Part of a small language model's weights.
Training: a variant of Muon for these matrices, 838M tokens.
Each number is 500 + 40 x the weight over its row's rms, rounded and kept within 0 to 999. Layers, rows and columns count from 0. Numbers have three digits each. The size before them is the row's rms in percent of the matrix's.

# up: layer 2 MLP up, 1280x640, rms 0.0795, rows 38-66, columns 160-319
# down: layer 2 MLP down (transposed), 1280x640, rms 0.0509, rows 38-65, columns 160-319
# gate: layer 2 MLP gate, 1280x640, rms 0.0831, rows 39-66, columns 160-319
up38 103:413513479479440510442523558483517493498477385442453519490529535531524573509502467477509494515559403491502467396520560523466464457517475511557519527539523497474527460503557570524512564514442531379489502488502510559475501507562478575540505427559521470482441495517509471456461473521514498468476548521539456471558540536473545391481500451461536487515390480485528462512542521415484539577531449470517570476540418547490507469505552496498490548482418455467497448507516508527559465471491532
down38 102:469478596494487506512463500472473455535541515520445466525422424507444496513495588523558576535514513590527598447520522542461546535560507507541546514463590512502514490579455571522502578505543540493532515488559485510485538507498412473489472531453534517570519537562456473473475531491500449541465515552498479580508418468472506497472443448476499516443451525451500461523515469536496455471461459536474458512478539479490500471461447546494505525506489491509510477537506522545476511534491455
gate39 114:502426486515511530481511525478557548555457476540564458468494499523459487498498528453532481540462488437519545529550385471466477439556485510453512577604441468499544489490477600415467521518441544489421491505490541462461489607456505527473542527592589473470510462504501509414510551543495437493504473581467439468559479488532508507520519440477559533547458456475555533508482493522524560498514513459470481551466551500439482454596526564413440508433457422529501466432434507416558551482541491
up39 106:469406492494549453446486563505563498472478441546432513562444550465412465589492521456492516509593468468484407463449494485561519445527520523483499603549490541473512511500484483515480506500545487417554507486495482503524470497521526502509424494502558526529464425507516535495504458525450458535541505439510543541421536510472502493554499455433423476501496453498526428488507406514468513525460485535473447517506509546477497469494533487564533472575516592505452515518436501438445423513505540
down39 094:559539548490468471473513474507425487491456533433542448441548524531533451485485468443539537583473591484522496560523452541493447508516497467481511541497534444565575539489554483544444415538574563495459448566525518520549552513484480520492412466518493368484429469500571434515507507578502530512531541567548531468528454527514465442498423504508606500479511536451473513518499490516478492465462490530568534528556581475481540592535502494541508520469518505523452529549484452495493526510472473
gate40 101:507494499496537479444483460528526451537539549421498469556493509513473510491537506442521565514502521444493445489447498532485500508485526507518531464565513483487539512468467491483496552504535491508540512529525519566484513519535577551511516525558484555481528542533522476526484422443542525521473595436504504494576538509464581534499503526511502501523521453523473444476555473557590468526463484442461507544435500556489446527584449413501484588531504508537554499505428560523509577514454463
up40 107:487507476519504483525528549427515487603521474478503490530541540442495486492534533478505475546450483520398458483518442527486514566502544536539447583435509414462484436504447529525538508513478483550525563535472470486519556452489510539521538412558444397523474481489506479519533479481500569467474493493512477505550550527508480483571517479468602456457490568522496452511512551491533453481555507487493441559474531559594536469507441492447517542508503441570537462516442480499492551522476589
down40 103:487569527469488542471491543507571501444477485446514511471435515548515595495487552518461475449577527473481528561491487541440482461504537539436560519502524520485469421567481488460475569522511491458527479502505523501514452497436554479499541546424570518535547511486388467497500501533483522489489422563428528450527508536510432478562536528506549500484491463453504432510519496510547539512442496506447430506544530452545460456509518502574505518459504500494520479491521481540453473497534596
gate41 100:482517468486530620492549511610552472498509514496467501419518488499540500533549494505466500464532497475508516441435545482460483487445501548472502526530554517472548462517428533441513521426460506554501503512456453522552520497439482484462534468499487548465455521577545536475519544445527441540507518528488496500447594469548466510478529497469498557529510490517463440467483522503474521481477456466563558482495501471504541511481444493516485533474528504488486535458488514495405475529509518
up41 100:533462479432539483584476493544570437459417540508474543526464513425513492527503524501444479486475484518469495515545518515504495501497498476615526562507512565533458490447454499506460456481502480544500508540537549507492555492507495387502508581497532468470524527510535508473522510528518548516431520441488533476425523491502454508510565457497490535480453507531558473490473468496573481414480539506540472551472483463544430499481482493506484453548590515479405419431544460535447524516479482
down41 096:457503461521438499468512439544496511583494499473505481491494487545493469454493470513558499556544458498436533446488449504454473541459521440471592563520476420472469504497540526455513614583511476488510466502518478528520444522496556498512501447538466474526490501507570458436510475490573561455449450520436421545507540461526494476502489589539499479492498510551501513496484459481531452446440476529493543487470483492527550550512505513542538594474507439469524430507535558505485469500515497
gate42 100:534499449526539529560462491522472518452444537514542497486605510462493453525567470481567494479553509484484548500521506462553559422460463552511530577521573506452520478560505439438457553560532526458568543557527458455472479483481446488565465434569451475540493556424464487538427516521569513502521522456481439405497544450527535523508445542466526431506530441513448586473507511536423550539451518476532497476558498516541501545532550535553501530506467531515506481531503464491537547497535531
up42 098:581439418496403473505543464540551544437515524471499511532476504495577453448526517498508467534481497512487499486564543540521491453566574461424504471494533467455458511448488507575456494516562489526460484440520495454559506509544531495520514575544543586452496569464478500509489480587451469482457456514500499487583455514478455500482508450483487502482477525511480439472466480553506461488588578553438471512489505502537528514591499551489570507478530544464494503482491570499445502486537422
down42 100:483505562499483538518509520543453503500520499526490575466513557494523493493408479458418475535521546557497491508484449498525574467418479538498481527485518508562542527442463539429493515489469455398471479424502488591547472601457437453434494521424523501441495497509465554451421559425511453521461502573475532536549468503464455452582484538550495528520512465494496504402494496524514526510507465530500444548489531403551549510464552470518527479473492436488460423440440524504479486484542470
gate43 105:478560494465534502486477550532538560522514505508436460475539553489482435453504549453479541476451466509488490496486445479504514435551556546551488529419454501509507517562535482463421537483515541474494506480473572452426543469496511561553527528476559539482468511512438566549397501469496568538527469520506450521483431448496486471468611473507489485465512514512473527522507539484479509524561463571454516501548529477494495484456467474506493517527455483483534498514513551482542523579444574
up43 109:513452393495548490494489489553528477467517468479528559455435491529473487518496480462509525501521518538558492430474483512509473522464545519519511469545441487470467507509521501545497524567493430489536423496479515532484522509465502535511506487490529507433552507633502520511572502486543529515432541566562520524544523522503499525561453571536489528512475524428543466500489462434529442484533405430425449490479470579507523418518593498547526453448504618541553520516529461488446445489528492
down43 109:503551581482540497580484441487502547531491518483456516484509460513495536492575440569578473457570541454498547524535550550583481528498505560504513473452533512516526482490598561551493490532523471478516521532424529568556458476525474469538416465416540495450455486508417522504448467538565482427531512481499525494463585586539497503509536442481512509572551476418454488441450490478490404573424510486515513437541402514494535548567512567507486480495484497455459519538496483496508539496549503
gate44 098:540547479515527481443481534444501494453509439531522447491525579515539504517388566477522502469483578514546477542489495539484449402514464504480544437530514533465501502436506501465494437529499522551477512587461451522497504493527495545496388503513501495482476499556493554546530564444553564428525461477464452498409503516522490469483483451475553472533421524461452519501494448589485558544509539468491541552438498499530484465501440537490528559517450469469461512544487546510502469489487505
up44 098:484442544568540464486616415550569494526478526523437537535425480492469404509507442500458574503560474429523517522501463434572429502534516518516575539551475594496473510466494474523505575500518532526449513507518485521461520457544525558509510548518445578564429488454452455456472609517525472484457517450480537560562447522504489534517507425565534508488489440506465500516416487461460479454407499435510517482430434512544504514494572451487517493473578476407530557460440512462538428444475454
down44 099:523513522442588543399610465490501447471508544488543481515560548562512491485537579483557523464519522451467473563485463446465529508469506449551532568499490498454413491500498499496501488480463362529440458555430523540480543452434494448466499491524511505389506450520543497503501509555430481461421552494575531558493488442449533484533519530470476495392522539482537519563505514497531521524454493556576525486510526521481490448486485535511503564435509479540571487506461488456512492463514538
gate45 096:532458451506513526417478507519482554485495472505447565484503514552488560490469523561521533447428506505578469419459413480534483488453393492456539445555451477468548480441457480466483483438496476499497505549540483559523438472479474553489429434448504572524517561515524540534487484494493495472490536572491520478476496570436431470450468512442472485485447566447476483413497569452467537494509466515563557490391459527490475516542493482489512504504488541485461487570503514457502555487497493
up45 101:493528455632489469556458651517473449538499459491510499569595464493434530541505494476523507500480438455507492587509493511482479531457417472574524512518482544458428537481454496450444522461520448446464502513440495465587463476462522455561520498499497470529510471480497459504508511523486512446498558507491519511566403463464528500493528472461599518485562482401425496529565442502556513465502530511482468429466556536402501498532469541542498510558485495474527487515462460592530430471536480
down45 094:510516483474502609552463524482520516451532550549525588487511439483531479509484487504496466548468457420513487504417526548445484476539475420436570570503515458589494460429571480473514479529466422559521516509553483482467425513513472471475542491434490479459469426489433532404431473504549477483506493570505563506485511465498481447497539521491435506495475506508448516452400508515561579528510553486517513534503488458457487455503535441507546513423468479523496446509498529518528426531488486
gate46 096:460529501502481496428419471510534516527453460333512526516454489466496520464522468512485399473472471475504526508386493576546522474431520511439496543508491474426503466441492541434461467481510552495503511554496500439505481533470527477489498475495462515495501509508482464470469496483488430562407574465494513445473557561485474563450503397497502480513503500433474462521437493476554472523537494504483494550531472407502545551548529497526532487494480488446502466468546449410396481494516423
up46 097:488437487517550464448486485449520517495485527573502498473432545474492475488507488520456454525559458524528566512487417560518506479503485493460491483497511505511505472480470490520448432488527524511540488498503508503478515462537520508546461589508544457553471492514513478517473534588501513534534464496459499534476553467488460523555478471544466511472521571478434507473482566418471457524508552471534427511455517514533518446533477459553435454476492528585469447437500499475432462484551451
down46 099:541473485478499464484425555424546498509432533417492522526484403497494512527491542438496442554479506470482569504505518472466491526490513503541380457442488430460485480582500489493515486462493441469487457499542420493456524411457551534493512471492542523519492454497529481518599523474473518471513549455579492407561488536499528461453402597429496512589557434486532405520514506549489591488474469496502498450502501513512531528461537570513503511491478541498466530510598512563534582562504553
gate47 125:546512482484522546533497505484485525521456535461611513432539535418467527503483552447548479457497513446555523484489480541527489503443537485545474491525524502526508500464555471505526410456462484495465467522528471500479484485552556516437485554484554503462475577515380455486462443517505530493457533480508496425509500449527561519450506439491445523502502417541555467454574473558463426560546442508488512465470497473468441498501483530414477505517478451487477415493462486421496492438470501
up47 113:472527549604452496507495446513514502493421503493505438575567512557481472483502504486432477508493525469452471457551579490560511459559560469500419534546481449581475562495443495549499513533543532506547504495538517523572511450529518482513448464478476555481485553545457531492504509519444546493513515532472485466568524500492428530493491585532429470567522475451482550597469554450545533452446528428545513528519439506507567520493505434432479504543523511508509479462547514483475526518493485
down47 111:530583467518447516485536459569504525497444454530440533519491546570484513526491454498434457480460490531432454505460420476500518505479508535476509498439446490460558473451461495553457461536470508455558515492553544430449549495450451469507430475510488492515501509470538547511483516523454523500556513557527467538490511461436468433453527432484519493510500508519430522505459492482457454436485532434491541490496493428508531542482511491503499532509463534503451549468481494514498470519548545
gate48 102:520538465532471419476512485529556555482529505452457462504457503521568574524522510492436493542482454556453531543541530477557533485464496495449476475435483475550531468501426499501522424404562433502568505509479460460558531449472540556471503463424505458511451493531470466484422506552483474478561471495489533422476511431523420497510478511527476436513456451543494557553500554510571425518490564529475531524474475479509446525584479479496538514510467537541530463518490469448476494513503493
up48 101:439463521523505447490597481531462488467514485507520433471495486493521498518493494494499493514470568521408544564485516497524490541458530461491541412479513532524555514538520558490568507550513467506469551490431498485563502476567521540509537534545479446432504457524502463427494493549450464514582606472438509477444479505589533569504452531534474503503484561543516511492472552490518420436490496462526571543528581550554381515506568564569522539515535520471538509540500591496441444507524488
down48 101:448477472483529560522537432540523486399505496506530539556456510589508480530557497416507513520482475469514522462558517528516533470543488496504489462559473540585501485450463448494513498429456488495524514531507420549483543486509534499555507409399573454590429506483501428414488530550522476529462490537440511457463556520447449486485558520477494518470509442467531496478532544445503490468546542439508493509495487502510596510459478516509571478482421479566478518498495508464441498507490517
gate49 098:494444516472462490534411511458453522514455515512483489491442562569535504395385479586587487489552504477474421476528539493527573457492447432446445450512526580489543479506565539545475595524512472479512487490500461542529491498473572549434486484445488491504460466433471467461507517438526545561426466545477490459501512536517517496500485556456490519498560507566557529481490524545503492565480479505553494488485457447522485456486482531489483469478443517438575486554489544604493577528502538
up49 096:496490411502477539494527528482465501489443427466450458460527519538535500522545466492509476477555491462549490485492548530484470537489524450475546410510585561552579521447442541585511440528548497456506464462528523560501543507489471465516598530491573546562545447516515480561519443521500519486492484485582484490456495495519534454475496456481467472548506513454484498487466537531491447500481538437469423470502448482498478489485490572531499514468533527510471454548528466504500489497517441
down49 098:502497484510431470533442524495503626515481481438531493511505452519517471510475503463460501468508478541484509489383446504475419486509544460532528521459457525507504446516478462516469491500533533497572430461528444496479492515433428553551506461494527473572537446503423479515460548507476509541512471511465454471453504534547438456490518497467582516473522492415420520480468579452466490500545558578492586479524522494488549518452447539588495538500483522566507487536526471444565498526452518
gate50 097:513523529483467523480479492532481502466513415485420424464458509530519512543474480568531467467556497488496458560543455474495432516436544467460432564500473512504460476487528602447462539476456513560457534549504542590480471455510532437492540483524547515529401478534498487540451443507437544436414381446420527498557551489504488536518440545491469518466517509442457531477497512480522484491544482523556511515513521501474429458416511524518521490536478517549426465499464452427523447555440520
up50 103:494493443456501460525525423543514492527500544556468476559462530502375457579502528454500457445532539467537489435482460536461519479590518478488497476524565615509548551517513541545458484422510502482502496553543497583523471523469445484466555561496514487534438509456553450535542460557515525477463501522479537575454520504462477517497380487438490531510480527501483521520574522520504537431523486479504501532409557529457564498386519483524496485529521524494478510493524505485500475565497515
down50 106:511436610480505456438469488499524452481506496521492462479502500500521487459469505487584601471536422440457437532528483437519475444447478549667480505524536448486479498507485466485546461474581476455468570494483538478475501495480511445533440492512498528470509527529419527462558531467526493461501536473508470438494552501450547411491519489483479505450512522471576500502529467502491435539533481576504538499534481527535546483507435453490475440521496543478474483478489477462465580490504477
gate51 107:503484487424554486514497570511439527539497548485497476513518534549518512475515507532474543534540456486544569459523442460562477522550554480506500479530473496509460482397524457520501499578510482492498500512531468466462398561530483480476504479545502417459500536501509465497462458576492445535511492500507555474502517545548499527511510473467600506510492467455544397570435465528447546469475597524478445455518504469509516467493530509535464471538525523451485506425530534518419446490448492
up51 100:489488448506511554468438500420401530451523401501467552531429469510492471431546464496507524487459480498575572501506542509466543443555516510499518519456399480417449528582491462481552479521463460523431500497590503504600542508456432487494530497505495456503515494471517490587450507513516514516497516536435456510443430512485534472542481484498492502552494522474475523418494424533530508501462471498502551501551494535489477514540499550473453507403467424480522530490523468494515530474437541
down51 098:541553493515460510461549534520538440529496426490427488502429465498547453491491508520529561444498462476507529393554485462490504458459512471545515484464486514496494541542499529447497496466532527497454511497456478458526520490571572520490431468452502514539540553458494437554547485566520475472475453506499493626566443551461491520506541467474463542486481454488440478549564519499509481507497482525544496481460520508464458487503536477480567489478507463535437552517422477484534564509441519
gate52 097:463517492543499462499411592514494520505462523483530485494494512493490474484593477511511508448555481570524468535566492467460439485527459439485491529469530554478549494450553451534558524544486530577531416435483527494507503528504517471528460506437410453479451482497583457416544532490497474507506526500462576505529499561468487528496506498505441492513570482470499465513487454550463542531468473473431540518562506454466497466485509482449540548428576519517489550520469507560514560556517488
up52 098:511485526479509532558489396532530470490430493532432553524504523531480453499489546590448554445496528482461500459512464498530491551497439515484500471426518475489495521480548502483509528522444426509472502545533510533570581529547525501514436536461523549474488533431465580465489517469502503518479578485566558464566465539471487475542579475528592554507474454452399529457512522447462485482443469512530453467512513513482495524523514509436527468488435503486479492416502441506517469465594500
down52 099:513491493502499502464486525542537423439509550461511559424447534500526450439504552466552455544511557489495521507564499487512541500568495435527499541600487499566564497483553449547471422467489532541515377455477448428428477502460443523391456492511436521505565458486572369588498533499515435432532533415506519540475538532485540528436519534390448481503493468484525485416501472535518549494557514478482471606525467469501586522495518463496431518439525463509502558572430505485503494490437521
gate53 099:497458443487491539427492538515472489444561444507517378543466503497486559437469493442487435501498490507409580476446543469552526466526544451488439510474480568496519472529497448565485542531530508486510516537472531519531492495475525484535550491551497479571514502542472477566537453539545498520528523507527475557557487485522513492502525464498463482508464569395491522510500478449483553552502552465498522518447565609507481465484519457557499454445449514463489562511523536546415581538522547
up53 091:483480512529499542490429485505450632469447515544475545527496503501511481474479562541510529451568411446467422502525474501488460530545455496460470526481458534511538494476489472473523483564537469522512524497464538516542508541538489531463522487458469530418520468491452499545502456514401427513519481477461481472517491490504489505524511554491562525548485493539497511474527502471504389509472519502427448518479495477475517423440531481620537423520520510553537429487554446538559448461417479
down53 101:516519507508557456557497554485566529566523492462438485554456451542488487494487543515467473481540541471488528489494441493514515543518461502490510509479498465490552495462481500472538524499460526507510561508551437477496435459554471476490444540469509523506512469522529379509549537509492432493531472461453501448444506469466535516462494557547484544567520517507530500448473536511421458465460480531459542440493523446530537498498548580505518577553462498501489423450501529513552448533504510
gate54 100:507507502546494508472537478538505520458527505495462494490553431511530494461513479534526474579516512558486514474454465506509519519525419501474459485493487513582548449510454520558488429541477478566479549544555462491480505503566500482490524484467425488487465475518524513481502442507475465505536496451480506485489505514475463502425512456545524526448450463534439485491461502536409527469532499496557539466496496463505551494520463519493521458454430511531500514488502540487557559474552460
up54 100:490477519483491548582509482491609458547475478473466523523484478520490569467481493377525472461563498524489514393457510502427463572551443529475571462548513522549555526497480539533493534477517540499466537520508487488503497500511449410483480501523427440510518448568474499477559495538486593546488551472466465543395498514511477517537504511490514523480425491505546471447487444475489484510503548512482547533499494483479526506477493512504468489554524485473568481577514555499549484459495529
down54 100:543519470499457450436505575546427484472525539507557491469433516539498522510541474484460481496522553546523526474493461489511510452421474577442547568516536482417502484500520495473429450552589569474539487380546508480471509505551431473527522456506496509463539525460560466511605511470423487472435466542515481474472545541499446446506542541481526525535487465461469404556449552474506559516482487479542535527524507466542483460484443447475512467449442440495481470436487524482462481513528507
gate55 099:589543481502523497479522537517497424468505485486533551478519524570511489562491474493487513501455549414510486612544531518487607489526575478477534527499476520495522509620568537549464502568514593512518457492452448554540540471494581543456546460550549563530489486555514501468518466470509423562522449528534483496368525576509489545459549447460569488482559509525533531554487518532487436502508528532555540522522573496446543468482475546477439466465512511502550512524463513489457447443460505
up55 104:557491441486598507542517514475478560531488470529466551532532474514516499552489560495512453485528452501499581506459498524544507512594482488485431493488505522569495487414544565505449454556507514472505532505563504528517448454454455598428479505457576549452444553538408557497490527432481449562466449381437497543431519505545465482501445546449519525503482523571516491422532522438515548451542463486518477544495512530448505508579447543495490439449406492482530477535535471471428474447453419
down55 097:544472549519435461509497521467505474465526553495435505447484484475491411468525493503505501479422505542519490489483491470463476490450590512519561494553510489511489433568535535516525504432502526497532461497473499566534583518538573476453504418530519545565461510446552472506525504488445503491525537579465507504515500485490444540512516547484561483530526499503498599476455506514504524552491538459497453496432484551495453526391505484512500534546522504439477563542495512429487533521481485
gate56 108:474459504483487522559479480503468509510505520471462561463528529454539537463534483477491457525457505473481522477470537550526595548449538536386420554509524445511484483507483443471567445480536470494488524552489467507431521483523442465457520477537458499580548462498514526482483506519555490490483531475474549550514543506532484592524509456575500474419531477529519516555557517521503436470529460446445478505547509482464480549509476430483492529490437501463482478483490454441594536550532450
up56 106:507526592572474544487447504545537442567486444479531469544524496475468432512505489474513475478543530449485452501565507542533508492517474499505491501504511507508503563477526552471472443508441505503488487499494470545468599500542493512461484553554538468517466495520511512547457516467428562444436417537506431494454499477458549543535515492429538476424603538534617502486423442548475450513451549492545517502545494432451518501516549544480518583510491481546477509524514516491505503469482520
down56 109:499529560433488532543462442526490439467501527523449521501513490523516507447479472445561521448441451497520521551405426407533544558528581455474490535524513504514458533595540544542527453508480528499467435546463536428481473501516553532454510466518426517526520416410443469527504507498515506518522534492476511514593561441498487456460464523479435515499492472492452469438454530534424471456580508497493526581457495581580497504468557488518558533516484549499444512543572513547519448494556541
gate57 095:479535542500508483518555561504494491559438486474543442509455509527536471535494496544480559468510464488524467474559608496499481485466507522482448495518484509495470542579563511407469453509540486503499508471513475516467490473506487508511445508536477465527473514494525553487488545515564435467431481453497438517499527503514484537468498561491487461513442480451544573568506442515455424514454528525592455486508441521494511543517506475444502502480472421548566463507503556495554492473411485
up57 108:484464468494481443500486486539483532475504516409460585455511512500521497540511534532448547548496503489548491471469466532412544425525432494492512533461530472525504533453513479543510542507500470510509521554491524521495563467565481428504464466508462480480541494514553455561529463519561457449535456509474451524413494485473472495460441534539436509466505513417451450571494510509517469493504501557502513467507499549594526494476584479442508479596505477531518522496521467534500469492504509
down57 105:439505523471530521470445504520493482511415438505470516545441453548516514547462479422463521554480438552505463481656522592513422497499452517510487516554522536551482538542413423451479537512501513502503551502527524568500425490466502479462523500550425523540505456500457467465443523458534391462449585502498526481569513592501547555506514447480469544500514455539550513444497496518451468383513503550553517567409514507457516534454488486503487508419516482569493540501472502527560520516498506
gate58 119:510474506549542415528564475521426485558483514473455466486494499482524466499509537481490506486560529550487520501496585508432528559498560510499538534483526527459475450496477546487436514544508482547559586492503537482503533465493408555436496436538476522536459470508444506497477555419438506473514530520494494474425482600465428526498530422483514458487494456439526463466504496536519513559494479493501488429512392540584482471571508590477562475489428490496549481443498476556504479518462440
up58 110:511513458525530448510514491485456533419500465457463393513517466527482476510494493506536505470452498527475471543400513481488493515444508494533485549495535484586496530512472669529493509497484475568556477562452526469554495485533511394550512538496497513425485526545465413497497469519427472469527560501476455447433505498462496543555488558517492451479542478457504528463496528522499505554540519436586416426468556541488486499525529523494449498467506449528538454459556493526560525522481483
down58 103:524470513505546517528515472509446475493492488466627530544445523558494582581490443511510477498514496501536496505560421488494485485523508504538561508520564499518482451485498435453491513466599501519500528448404514454418463479461514590440459417529481513467540469458464527424466597593523496528518540541507521606516507546523539583448511494503451558504537558465469466472486577510467508514454485444460489558582493464567512478491533559574528470460556502537526530514448457515477478525534475
gate59 099:465482495509411534499454497492469523493483508505496508478509500506618463539528474506524444550475456531511549533495537520543561565459518572567488472461500499501495467518501497466522502501488505445468501437511497505501547483503551565514493459551471469592550544453448482512475506503486556469449419466424536363482498557456450468516539485478611507504397561451536432476481559512520467526504501542523470573510445442518577377491512455468538444495525544498505539450448472450509504590504494
up59 101:559552445552517558545506544522501515509469460496518430486460511444472502561570476514504499586493504442513453509469478495511496535546573505500492425458473472521586492458517487466438533465481539541504603517522508509452527497500431520454601482565586549485515495476494526496508455579485497470519520453496502474447521574449406472535510509489481496546475464535472476499418458524478457471513546499450469544487435472462550407412518478479511497463468477481458535432545509467510448529486503
down59 101:507508450600502486538496443525524537462534436476454505528574416509533581541463523477548550501455527498532484474499450534468484487472471463530552521473506458557536489583504518600506456532542503519585504530422517535487498567507503462529515500519539440463507470530485478425518530458542481512496516453494516397508479478447506472577566512430610502487481542527548495501550545544475460417536482505489523517475410470576476485559459546553576413451486455458525501543586490520495520529528486
gate60 101:498447484509509396499486483460486515503507555407474448525428401432421528447461466512563478513439498486494483490542548501459510545525510479462467530448506514481493478561472479475486514460507414474483536439496531506501585545475487546473532503535486484524531520475523523447440506436551547461497473555487499472546516459500509469483528408522578494453530603429474470446527507528468497513454450486488526549498505502458485532509454462543537476502507533466601467433459521541539495506484496
up60 101:542473492514505506485560551491554498499470567487588552446435550484559523530597479541503491498558477530488539490549586552502482449445438496522540425543557524576500453466470433452472490475526490554497541433488463474435495547512455534498478413486446494439568503524545526511448470503514499545522510519479519505448526408486492517543521568525491471461493483541436508482480517462484442536503515504536460498492556487477508466474470494503504557516579510424517563527528492475488495410445512
down60 098:543442513533483527552541501477465418576479584437448426544510526462521533562500497521591486441503457530456521491547510418465499503537486515473523505485468476549533487585501528542524541439497535438522570524485470429484502481507475475590521504486448542528519507457518428514497542508528489467523505421521556498577525486570515489466512497519537488479599521471516447497508456509471506490436485472523526486538505530553578543551499467496546552535486534507543474459545420504564441500503486
gate61 100:556529475580574482527487515531487539533440526506513503543558468521505487460394499572487493481474487459548502469544508440470484488607524569529487416499504481404467453414545483450504458493521496497506496468523529485528496431465509519531568518535489553452506534468512438601510461556531498506470497501463482474518504450500489492524497504505496490453507512519467498524465579512537575505508520459468508451462470505540497523489534487526476435458510498449530486450510534492397561535528565
up61 094:528510475513497535500504500517526460521466496492555518537462525420423506523424436529473459457534460468515525530525511529539496482527481473476526523469512502500469503446480497449515433460545612487515470479524520486456432516391514410513515471517470448449481519543520434545552465504504525499484508532481554452484558449447506441478536525512497510469510479486506553517443556504441527456435537445464517501436399505494458492531521504475528526473475493515524403457518489512534461407524526
down61 098:578519422536492503556523519525431551542544512477472481562505538523536528476490523517482531476492434491590532516482490575565511487523482536566519491497439551556514462581572547462503518528562478519519564505530443475518536487550539516477552481502492521529492504430482476553429483518553553467530607493463541484389484490502466517462440511476481474514500540569458556497477490527487543500476462488443485492482489484446424488469505510490472569475520479487495472494557463465490483514480494
gate62 103:502504486591577486505506386446448513510498492513510530530501486500480450462501485459530522489529444536544477550437505517500513493484524543503523522435506517513512512523564549498518478481502480477425531481474496545544516512536526543412418585466496478477516349485552495566516457483531505537492480528514486535489467563583495446543566501497531470509419514554512482524532464482493489478519512460487461499472419522513502485470494514538474456485511542473479462497573556574573455477491457
up62 100:465476500469469532510424532441494485508559458469494498604433463528576507575465444554538456568504523535450547451583424513473491497462534439508492536557544497541495527505519524545455489483454540474505549460513500491520524519480533513496508481500436509492487445455485512547586468547484517475456509520487569497518496486464506497531524533495527532502510545485508544516525425521582546531560514460471578508577534489486445492508527580503548499499528441533486541504443428464514477510493476
down62 105:452464455492542519462461516513468543486497550482517534562482523525489426464489512506458539468512441535513459494418470547475404486563510510524526517500527487562506501450507539491525522539495459474466500484521526573498425451468531491565460506470542535477540467502503426506433534537574504520503493483470496463529464476502530495480526503442520510519583604439490480559494471399498474501474451534511432567473524528484540527526454499477524548483535459519594550457495490515508523492569540
gate63 100:385505480509481446453470527527457531462555549482473494424580520514532532493465460499511538539533442469493595585463514523400512449466507502470508463465509509470495486571557487517513482416455563541445504469518471540505528536515463437540538558569494485480491573501561515497537490563499499557440512529540444525555531531548451478448535428547496496452445466489465552483480506527507488531505517454552489550440520506542531470518541480522485500456494483518404486501618452506497443506457486
up63 098:571491522533549475516525584582459443491422501615557526586501512523440461536546565540481538410482478504566567548529438486499457532568534547530488537512467501493544521467448509431527511493520538484543511574518535495527509493576499458544449498373510455520518431548488412483493466515549546539511490508513571505523494496517625537478495525438534548535549523443448548538533485507501463453488505455536573491537532544505549520397504509509591442529451562495491479516500452457509520496504449
down63 100:443504492503466568487514502474477506527582496450483434469568399493505447538479480492532478437530484508435461412489502466464459497491426406522553480423611474567540492484564456617506440479610468538502548478499438390516483451384596520535530503572473530512502370498476462530466513548413506501559461561509501518449492541517403543506545540587506502515434474539494519461419463553450480541506529457468462546536482459525443475527517475515498504543529514470530493519507581468470549470413557
gate64 101:540475595430478518546548453460456530496512581490460508531479515434448439491517512524450481405506494527532516488536522491508457505412510451558544529522517422573549544576495491524515527615496536487449469521459513523537599518408558457486451515545437477472469472426463570460455450470514513544461502492508514550506467562521499478612461500499439480406470488559437467542509517488539520492488502475469509498520516481547497490467502562526529481475482381501568444465389496526452458523477558
up64 099:552419559517438444435441456505542523554469536520439498551494456482532538546444513530414545494449515564467541473527475602493459529448506516570546529518491542434577488493476457520499488495498478533551489522462536562463478581445502514478530471529526442537509544524450510560448466508517489431494513481495501484520535458529513509538460450508556555480488432569521507601521519476555542521508452449488493538526451505545498502478564517595506549477498521527526454518518487458558489491504502
down64 096:537514484484491439478474523508425526483521501499560517530496478412517542490545516489522484426513439383516503625514526533451562505505581461479452558498475454533439511544475558451540508610529441474529463535457548501420475517430519475460526444479498500502530502449565480503507531540424531490466481519537482492481569558517515462567544481514555401542547458415486513535472590560515484581537517460465478458593461536449530477497516518482483494529471468452535505541496494493385540478514455
gate65 100:491494527515490484526483567484522567486523473487447570481485513442488441587529485484475472445518494535535448498563508548496558535541474469573449486497520457509542497434478503506481474531536487482422503501511511524451512489496573451474520532591548505532494494504573458515518465513411505418517461514417526556514494471473494515539481438633554529492545540474421546497504515506470537487516473550468520555542508468444512497547394561569470502536460489386433456371428424424466490513432495
up65 101:492481510467519486456565500505512491559417500468525482485441503593465513507519471482491454568453499434471478430535547472525409500430520490537474487480513491542490528580418536474546501517546553486506457426569483563391486466483505504491505492517491527506555495412556539465553445544520495507530512431505540480477495492502540531486549474476502501528492464474522534469496543567545487478455517539573490555512470520518454436505474476534569499502488438588483570460430521492526518529559464
down65 106:526440510460556458547499488556520551489483492512514547523470468515423531494455514517467427486473506442458515515530527506527498484517520454503504487534440430488542567510555477438472585518529554548518513473503518478462491495479520502480512562496473441517581537499491483521452499586452534432434444495523439557554559504578468463508449520497448475466477530505499534497496480537588402496533475512436478545509472563501617488555473514492493508553523487525495552454465575484434519526443508
gate66 116:456566519498453566505450561505517492521517440514505457485501443514535551527523526466535463518544567537537475528486469483470460483502547509447493465451501510503451491492563536487572492511529425426496478466505497509464572504478482435461451446451553482437460490538513482563488550487492525473453504521555535466488515538472520554532471396510410475498563494470522525510492479557469556479493528481471532445436457525500532514485478487466513599486486538462516478529489461480467495514490513
up66 108:474462492496569509506518509476453510425482502487476496547529520496496434523475531480491506509464527513497471510438454421519493472462527507504474599394520493503410506549525537444464483555501495476491456522555548439499482497476517472591510470463458435426436528558530563433447545512511373476510530554547429499522513429499539405455489595531540548468504518477435480532498508530448525472468473436462433533517488480543458533427465477458484509416496500509496497461493527446566497542462508